{"num_hidden_layers": 15, "hidden_size": 768, "num_attention_heads": 6, "num_key_value_heads": 6, "head_dim": 128, "intermediate_size": 3072, "vocab_size": 8192, "hidden_act": "relu", "norm": "layernorm", "norm_place": "pre", "norm_eps": 1e-05, "positions": "learned", "qk_norm": false, "attn_scale": 0.0884, "bias": "all", "tie_word_embeddings": true, "parallel_block": false, "init": "normal", "init_std_qkv": 0.0315, "init_std_o": 0.00576, "init_std_up": 0.0315, "init_std_down": 0.00576, "optimizer": "muon_variant", "learning_rate": 0.00142, "lr_mult_o": 2.0, "lr_mult_down": 1.5, "beta1": 0.95, "lr_head": 0.00654, "max_grad_norm": 1.0, "warmup_steps": 200, "schedule": "wsd", "decay_fraction": 1.0, "decay_shape": "linear", "final_lr_fraction": 0.0, "batch_tokens": 131072, "max_seq_len": 1024, "doc_mask": true, "train_tokens": 913300000, "max_steps": 6968, "dataset": "wikipedia_en"}
Each number is 500 + 50 x the weight over its row's rms, rounded and kept within 0 to 999. Layers, rows and columns count from 0. Numbers have three digits each. The size before them is the row's rms in percent of the matrix's.

# layer 11 MLP up, 3072x768, rms 0.0693, rows 684-709, columns 0-127
103:476568454400452561550496455533454642534499422511483510521442554527469514491485489531506508610473519569436501476567471502417556503497496564326543526417454483460416433445444502631460597551562542515542467497575462473564436509605464435518489490476430472564586433506460480442554519514530490562560525507411531447412524528517480518567343439467539526495501494439554526523539537498466471595565
100:475487515474481449432485453643478457468508509445570513492488477542534573497531538520483510493481473483436505436492547481462479490557479455486480469515552464530493417507517611472468547546488474529482476453507488571540502498523513550449452603438529423399445419476453446524520522558421552504482586514432459499529574591443500495511540490502589461426490470450486481492535503561535549432570
101:505488480486456490497564490473436442428507449528415554507550523512499544452419448505508545543487548451513492563450420549592539493466434517481523555414501534481514460589449530554577554477508437501535492501480424544594556483483501500497588498426410531492418597633605550517471470515507525650467465489468539434568429560496472529536531455549466533487469470472478523441496561422505477467451
109:428439476543536529470429520491541514527556534529486483519536426470569492366505567519523480431480496431447495490512523499554515398395478507446449545493548439512582438513367447523507383476578447586474524486414642422563552395479580435495591511439498475520477562486515530390502405475549435508479539506423454451474480543462551531577562534461538636459430606467536526490440545539488522510511
106:421463550526506513474452619486545554594543555422513564480541542527536554508523575462566397432513486513519491556502522504553524533557483549439504474500463516542438549556602514484580521542518597535525477481565492521470541502550527488552558557465436515414465505496459494445507447518497455535470464496501445474538532417414512528544482493537504570544468404579556528539486524524380478521457
099:510441481504539439545438498582455582509559474576473495477562478514595536478518540616498593476452520525466436505525474479462557562420458461490535538520588483506628471479563543454464525430514469502545495504543609444507506553381454497415439385534498452503529461436536513501481572642556482503467439494518532523492391510508564514482510583429527507467452445468435582513549550555562555461478
092:521527423353547393509450555509432476487592538456531587499510555522428541483490483476526408493519519510526545466571542479476536514533489529423527509475511532586491434447452409425464455517495497574401477512520592528481489511482413537466494452532493408454428538538482472554452479425578586479464468491531491510601539541558505517490521482555537475468503463512482524549489496484535603554515
100:544550518508391476554435441503563509380549491473481446523581508388425447536558477494595457541584491467541592484494493580421415532446567426464498516432607533457579503522504576478444471518567530550467513517516531559485473541460514481408485454498517479503474424577464561538492539489523466395501628510488504557522520490535477537477499530520430423380559598527534434519459453508474497427496
103:529492589496502485567563479472481551540402589599450464514540494514394430516511550432482453514546492516457444596509441479457521463494528537432493424597516471448573498422454471435452411353447515489468512584504498433463439508543534527588553524513477487503455473565418467380492397469547496480501529555461455501442461559528537499496456531524542516566534483484465548514514535449372565560502
100:441460487462463536493546497490488553472497510492558546456510536517481536577484492520525522489487528475482592575515447407502507509466509441425456489446517495517454490527480553572498448482423515536478349501398419549513602551528527435459464557509559520498543463535488396425459550514559505515542547502612420559461432487492508447439551497451518496468452591539443464409564594595496487566536
103:459403496535507506581509426447435519498496535524482575498413490522363566491457579476564581439502622493396528502416492510423520502485585468469596495501520493489508548471424526476495556451494635455538525512501446525518512479555492502476529589448566528448496451521507486418519464505472537480536449598496605538527463424515627544450486542523546531487504544608430514578546501474517592561575
097:497427563522568574484566514471544507486404567522506515473514535552452528499514522480460572477579437502477552429444545566527547487473447443455493519536506565536498509650458620492496524488425549548478480460465511494517546608509503398570531528493462512625490560574424452520529493474518396538573524591438499584438421488553404494594562468536482594510485535559446432501542488535501516409506
106:484540480515480465498542498503539494369485540577486533533632420557535511419495588492501498528574510549510489519524523454572534389480483533555521547559546510470419451482449560524518545557549426543534520503532514532560460509581498519501488461566450521497531445379436532522503481447593532479503386468498513530513508421591429474585492410494402475545517469533426496426550531576538470554512
099:503466496478406554514527527440524460454481490520636491470509501513513460428544563428462521533470470467476538461544426441514490484502526333540433484485479471468509437508483431487520393492438463474574502488499539522558497523598471499538491525433586503448612548480513471534528572382524412502450479485557454497447472566466546451474579507449421586553469540503478474448473529452592527500472
101:535477543478442498568449483492527493481533459555570501495526525494627437521550478519560512478429432401561547491487508498522503524550472520533559563452448592515532560389590521591479506494565533512498469498487417485529409557491458529476469572519493612532512498458517433598430556550538527502477392502451451492448438510520621437439475496602424445546527536508470434468329548479518591475479
100:488508603522559434465547607436547511489584423473460445513534628440517512480488516563540489530503501455463384532488488471438477446468580518473465458451516476502403453506526498435522572515578592465509516482504534503474483561488497511504548475506456403504577450516541503461451500574470503556494430502527571481516424513551557582525501592553440589470528387495454516533558508508403415510515
103:441550568431450532386568500479525572524470444554506371519556456537474465567482494509593420448572440490479567476552490546606461481476436417552477453381511556578575522547520500664526513546576499442530508518556532429536491488503519472573438505594534489453475549523504393537542485537503506560481504523463465540406508558523499443431503531539476503497553518565432537497486520588512425500446
098:547510602537491497632559538535520549516535528486506502474453448460474543505440547528450563498482628506441541414509439461600494476516434431501489535485407561519563500584529565499577537498422594497499537572491449509516512501458459558486482472486485567430486457457545557438475473603527505539469472519540486434516533490390576604526419498442525575575445581427465462504459469424458534488507
100:489426589634467437539527458546579441555469501357499535509486409481565461470545450546464443482544440524475546600504481495523500476458582530530434431592605535573552449522468444474540510551438498490534454531504520472568476444481457451456457440391450428441563511548497459455536435494505459481536485475486499551412512617444507481466496482484463384480563559455450451503471580590480539527524
101:430408595512557487432439542480475512492468492520495533508447509496504475491479520554411520591511440550501574509568528584456490396515555431477488542404552487544564498489472491483577410464613471549517492526485454459466538596522509507552504454526523555484451407582483519472541480598496583412544577460439617445515507494456568553514470542427529437456525403421468513626505543448549448472534
099:376520570564445536410409500496465433548431474474461430451522477498549471374573466550532582507541401555494492460557446530439606447583492509524499632530513516516518544444501500495527506615590479558493425451567473466415508479494537541590544483422519520467583518506614488556512595524563549514553503559534483485473515448543571407557405488486519476518539580523561530594477562518562444484619
103:432567449503509629475521481467431441516503471454499484468429457480496513524477487467544476538474540575465540448547459542585432547396494427489456516474499508536534443519589500436494444518503396464453444506497610486540533464452491490530545500577469484462509504457493533520508523517536477592464546574544500540545455601490430439517424468578520546393497543549467591593565533484515453557543
101:490479582502501457482508501553502438577530551490512526476509545389542457424497534387474544482600532568436507494540488539454481487552420532450521424573435482509464610545426498424484482503539469464506472542492513376562442486542423606528554581542453542508434429457499476425455511462564458515450503522431402432507459439507484512547522558554518494504498529487408518557495393422519558533573
101:469521466547602469557493503554481543475480493493509519542508524540454553454425494504502505487564443536582539538579535569487445519496495404472440537550440440507426423605470486496564509533531568446498571472423556467524490577459531493468433499527494501512437549505521486452520462503491486485471509444557558504517424532527565427429482513436501470447485548440491533521562553467463415572486
098:485551457472528489514459487465470455513518509454519464568457474533554522544468489504431514628503492541474444499492563498487527550507573510432465510468601462427500328382540477512400530607478417455388499522562466449501457440496628511556593471526571497476496531594562484508477566512559616607396560453467464597469445424551505452533519541526500537522444545453577402451475454527595491527516
094:442536467430492599552490486457506441419441450568410459469538468549539476462461480456473471394515560506468442530379449562545490471510457463523489458539536437534492512513545456504474585501544465535498599487483556581435467526363447455590523485470479463541491408446478436453521516541517452411533519406524536582484565516470499563464510517424459423405507556466600557452412589450601525502420
# layer 11 MLP down (transposed), 3072x768, rms 0.107, rows 684-708, columns 0-127
109:456454535470493480458441498548465471471472444475448569469550561481493518513543430461501537544535455458542525492544551444555494467560456536491504573503534549548447560552536483498473525484515486464491500507482535530485529489524448461477469569482560527471599506561395552489576569527452563546428472562559649393549491516580513552542600481528460443446485523551588486501459555471535507494569
098:522539568488493437515452480493420482446480447453443489556492543475439526470466498541485438457484523453533493532497568539433505540540494537555541412481461490580613454500543532442510474485497564536489437444466485584464484570490481485524541582512554513475422567549475566515621529573551492502406600530526456499439470557584557493527460405448512519535580442575440531536460571572562562518532
098:473375493443538506450486461506493595594485429508533510514497472480472603475575395484515603552433518461489445389390454432538567517484512526491435502481472473486424590519534499465450495473590529491440485461335598476491456507471460539517546512457558618561575533544565475558403559410544483458500462500496444532498494569513457582428599394546584455485526461459447451485500549501579506493593
099:532457471412438459440475468481423479504507610473459462498503437452442522450460483505439530561594462389533409501395503526409528568561441527510539573512464454577497524508474505501422455561442580548569451457465539576508461497521495482457609551501457455492479543460459579557486575441483508421590419374522553460532452640467470587526485573513605563419607441464460501499519522493498488487526
097:437555540519500394577517528507473525517509482431499613486485568456479530491422463414559523486539545470487551484429508533541534485466429570587484533498491432459559524536501485498412426565466511538564360437485470554505479566412505478487510475422481523460567492513514486512557414542605532510589510440465549472531588512520454492532540533556410577487510460491493459413522506431518470438477
100:523538545610605529486507535459511545448495438456518530578501448529571519541616505597488437605548475574586586517576599530582509558458547496467550528553519507426399531499468461496472546533434558561526490486480439502460478526523524527498417487494511473468490516598449558510490415559527439456412509519526456519500395381536546511490525504464527548456598522547489521504461378509519496479498
105:596503543494460483516565551555453513565374478534522469491488475488564520535488538545485449510386415518558501509505502542534566551460472465437541452543440501555575422483473571502553549552542516547475561488510476514497532492563488551577517526503558471535534391479604468453517579564498463477519431546458553538416484481452487494477529459463503475539592472588473503420527500533473466510523
099:580591484471512562536532482514380375539493502569488550463478397544482484462387511559570462533483501470583462450484469500401469448513494436437436541465453649567397484504575482466456496528477509500518375468483552573479494502438470474480436450585593525533534562484573368511538437496482457516505529510522452515451498445472522551530468458392523506528435433474466521442420485539471418498496
108:622421538472522430507469496445518421542433641537459585498500563481397453487495452474506490567478520480485481497489428447467515497433470528420488503593537579447579517382600466480499467473512630480471424550529551397491510523501518433607577525413509589503507535476478535562477445521438470444531513396533494527469534353480531499562587469488558536489543506490524507449528454440554491500504
099:523505513484495576498594498448478509506531522474507434612488616613579448525550430533469464442574490472446529545436532509487493487531557491443522494525520476582512435536442498537578480461506501464445475550487528477473481448510529445471498517485501486555356531522519520566556643523429518533441438352575401560597511492447518540575532432446547497555462517511481469513553483526506440470421
101:483552436423565433450508488485534486470562383489540565410562457426472489478506548475489491549553471509335472564522497572514469510468517477521507549567552528462508463556467566521489480567467510457454445473495565499442525494447452527517447392485440495586432406507496556464409512528530529528482509544538457562456491424498492528406460483489462565560529462470413422499554491547515506468386
097:508531565541489548580642431548431460481471569417482422538627549380509474534523428618535505501524585483545582534403492308475616415488438526448599459410537507523491474544481502572475515553453466476510517514522516413522505415504516459493529468427521450462560548511528511599468511557420571477470458458579509412474430514430488562481575421510523505461547535438455422564461486561478482517487
102:499464578477490496487457454511445601410446465464506471574515414422551488519495552533503448444512459513504447433556594586451576503447535496531532420497528538507574520537548471577517495595477456478496525574505518532498672565559455467413462468542572558450482449451502421473489451431562452432506524430582520523531450385422510501482462515524508562582517481374508490466521546497481475523564
096:465446515459622480461486500538541501552390528338513501503551469532478425462498513542591435471502488390576491381409529488543462569561444455421472559498488500538514497455606468477562504515486536481417349508465483525535478483483487505547547543419514553460479548544468538493450562456524455457560503567460570438558508497514537457599538403485469537474527451484563558514515503479525509528577
096:461484505449489553515429588460432583555478483483533441582539551474565437430473463481396519411563547503455496514468602538456466457493578511476544563526521442530550554444520498523603583505467548480519386521511602558452492607454562451578543573568585528527433579438499447603464496463490513600547495524672512531526527447501501440467564567513571553490573477467513454543496430494494502625522
102:556504444567472437512565503467458583444522410630430386533481548538382545491532505476553507419553449593506509509559536489471465613471502498525467520584535564534521489452501529451441516432547493464460412541590515446377485488516545504417423552535478513445472603503524522494574506567436476508433584509454625453536475510499525608520553575466518409513446520510518556526552491473504468521486
104:510545549500419420445424488465513485497515487418547563558414504565428533495447464480578501523478501516458484424452570466512451526427534435471553543524519409486430512569495456643530462508625390518562507451585571498558557479461433429514533467580412508494486541488485491522467488553483429407558525544512516525446503496524516474480451500555442461475422625523508359521633482450526472453474
097:586516483547475521544572430505452506458525467522461489534480513563436452520488566489444552475551484509574476497456459509468493441427488449502440508492521448557417502590554561509487448490471458517533541486493499551464545513496491468465543500498510442408557494596474451561495518527465410412493536514505492514469503545518465464515511460476453492500595484487557375532523529529420452545568
098:417495444460551444457560510518450591478459548461497515485468478502450540515524471558609482564518452544500540476604507437475547454586449467457401424552524471443430507503526470451526509509459467591503484533478568461468521464456457471522490460477545427479556501496403489571536573486505530521509538534485485566543560526533505606517585445521528511529437491480566522556493509537524447457502
100:402515579576555550472459513412596543540415422523475364492407487556484423391511532445469499531565544483440382447512429590423444545543504471494496455503449494410543475454489510454478474478552524529430453432552568450407540520485528480566526440544458555467474523436506452472439482488525434504589565548488513374538467545438478467495554526488515523577445525426457538563420529536525506428511
101:512533525449536476536548479473526554495487540474551597538537444521524490403460552485575512496454631497488465541567535472500460525487533554471481403595391489515483496448486481490587443547554531482513571551493485460450481490511502429467467535475617497549550467489529492424419592494520501531506491482424522571570496485524549467500522625446485513453525515429473523491524514503491639510518
103:494462388487472471466474593475483541493502544485518522508526547384419510526522512467472421392563600433416529564444520546479529524575446422535490466602468526433506540510520437446479474451546604462512531473516469486508530621472578409532501482533495452480498447546563502570446447548488455556500498488416562496476441476501490539455437480512555469521536553495570416450521523477541491465540
099:568464622503447607518460471517559528473486494452479533409448454519471469498506541537559436516581427459548430541539535432503439464498524625533567433506509514439510460432506461436453600511431516566542531485389530510497496488441513466496535537484508494511462555537590514487485513510543493494502473550543466480493484425442461503450478598462495511451448452526525566524492425576450516446532
095:564485493512454492526409526556577504371510571450555424453504484552533493568539531495548459514447520517584489438503559508520456501513508544496584542551488471479464480542512487487527488497533538501551504590507439495573575423447568601526570519534494413473432480520454515504445430596438494525536533542590480519513411457482521390615513499478490463580615527491482436376431465495578508466500
098:520483537544434497485541481459508521381514477447535367448521500502496481472530519519500496434442574542492462460498430415534496485532532507437610441510545509536469527558467403446465386425529536533530650469447376486454526585521462505466521493512512456446531487433516526536512604516543533483511516460571524517478412486487465529357441413523499515561479485449474420606523513547484508493548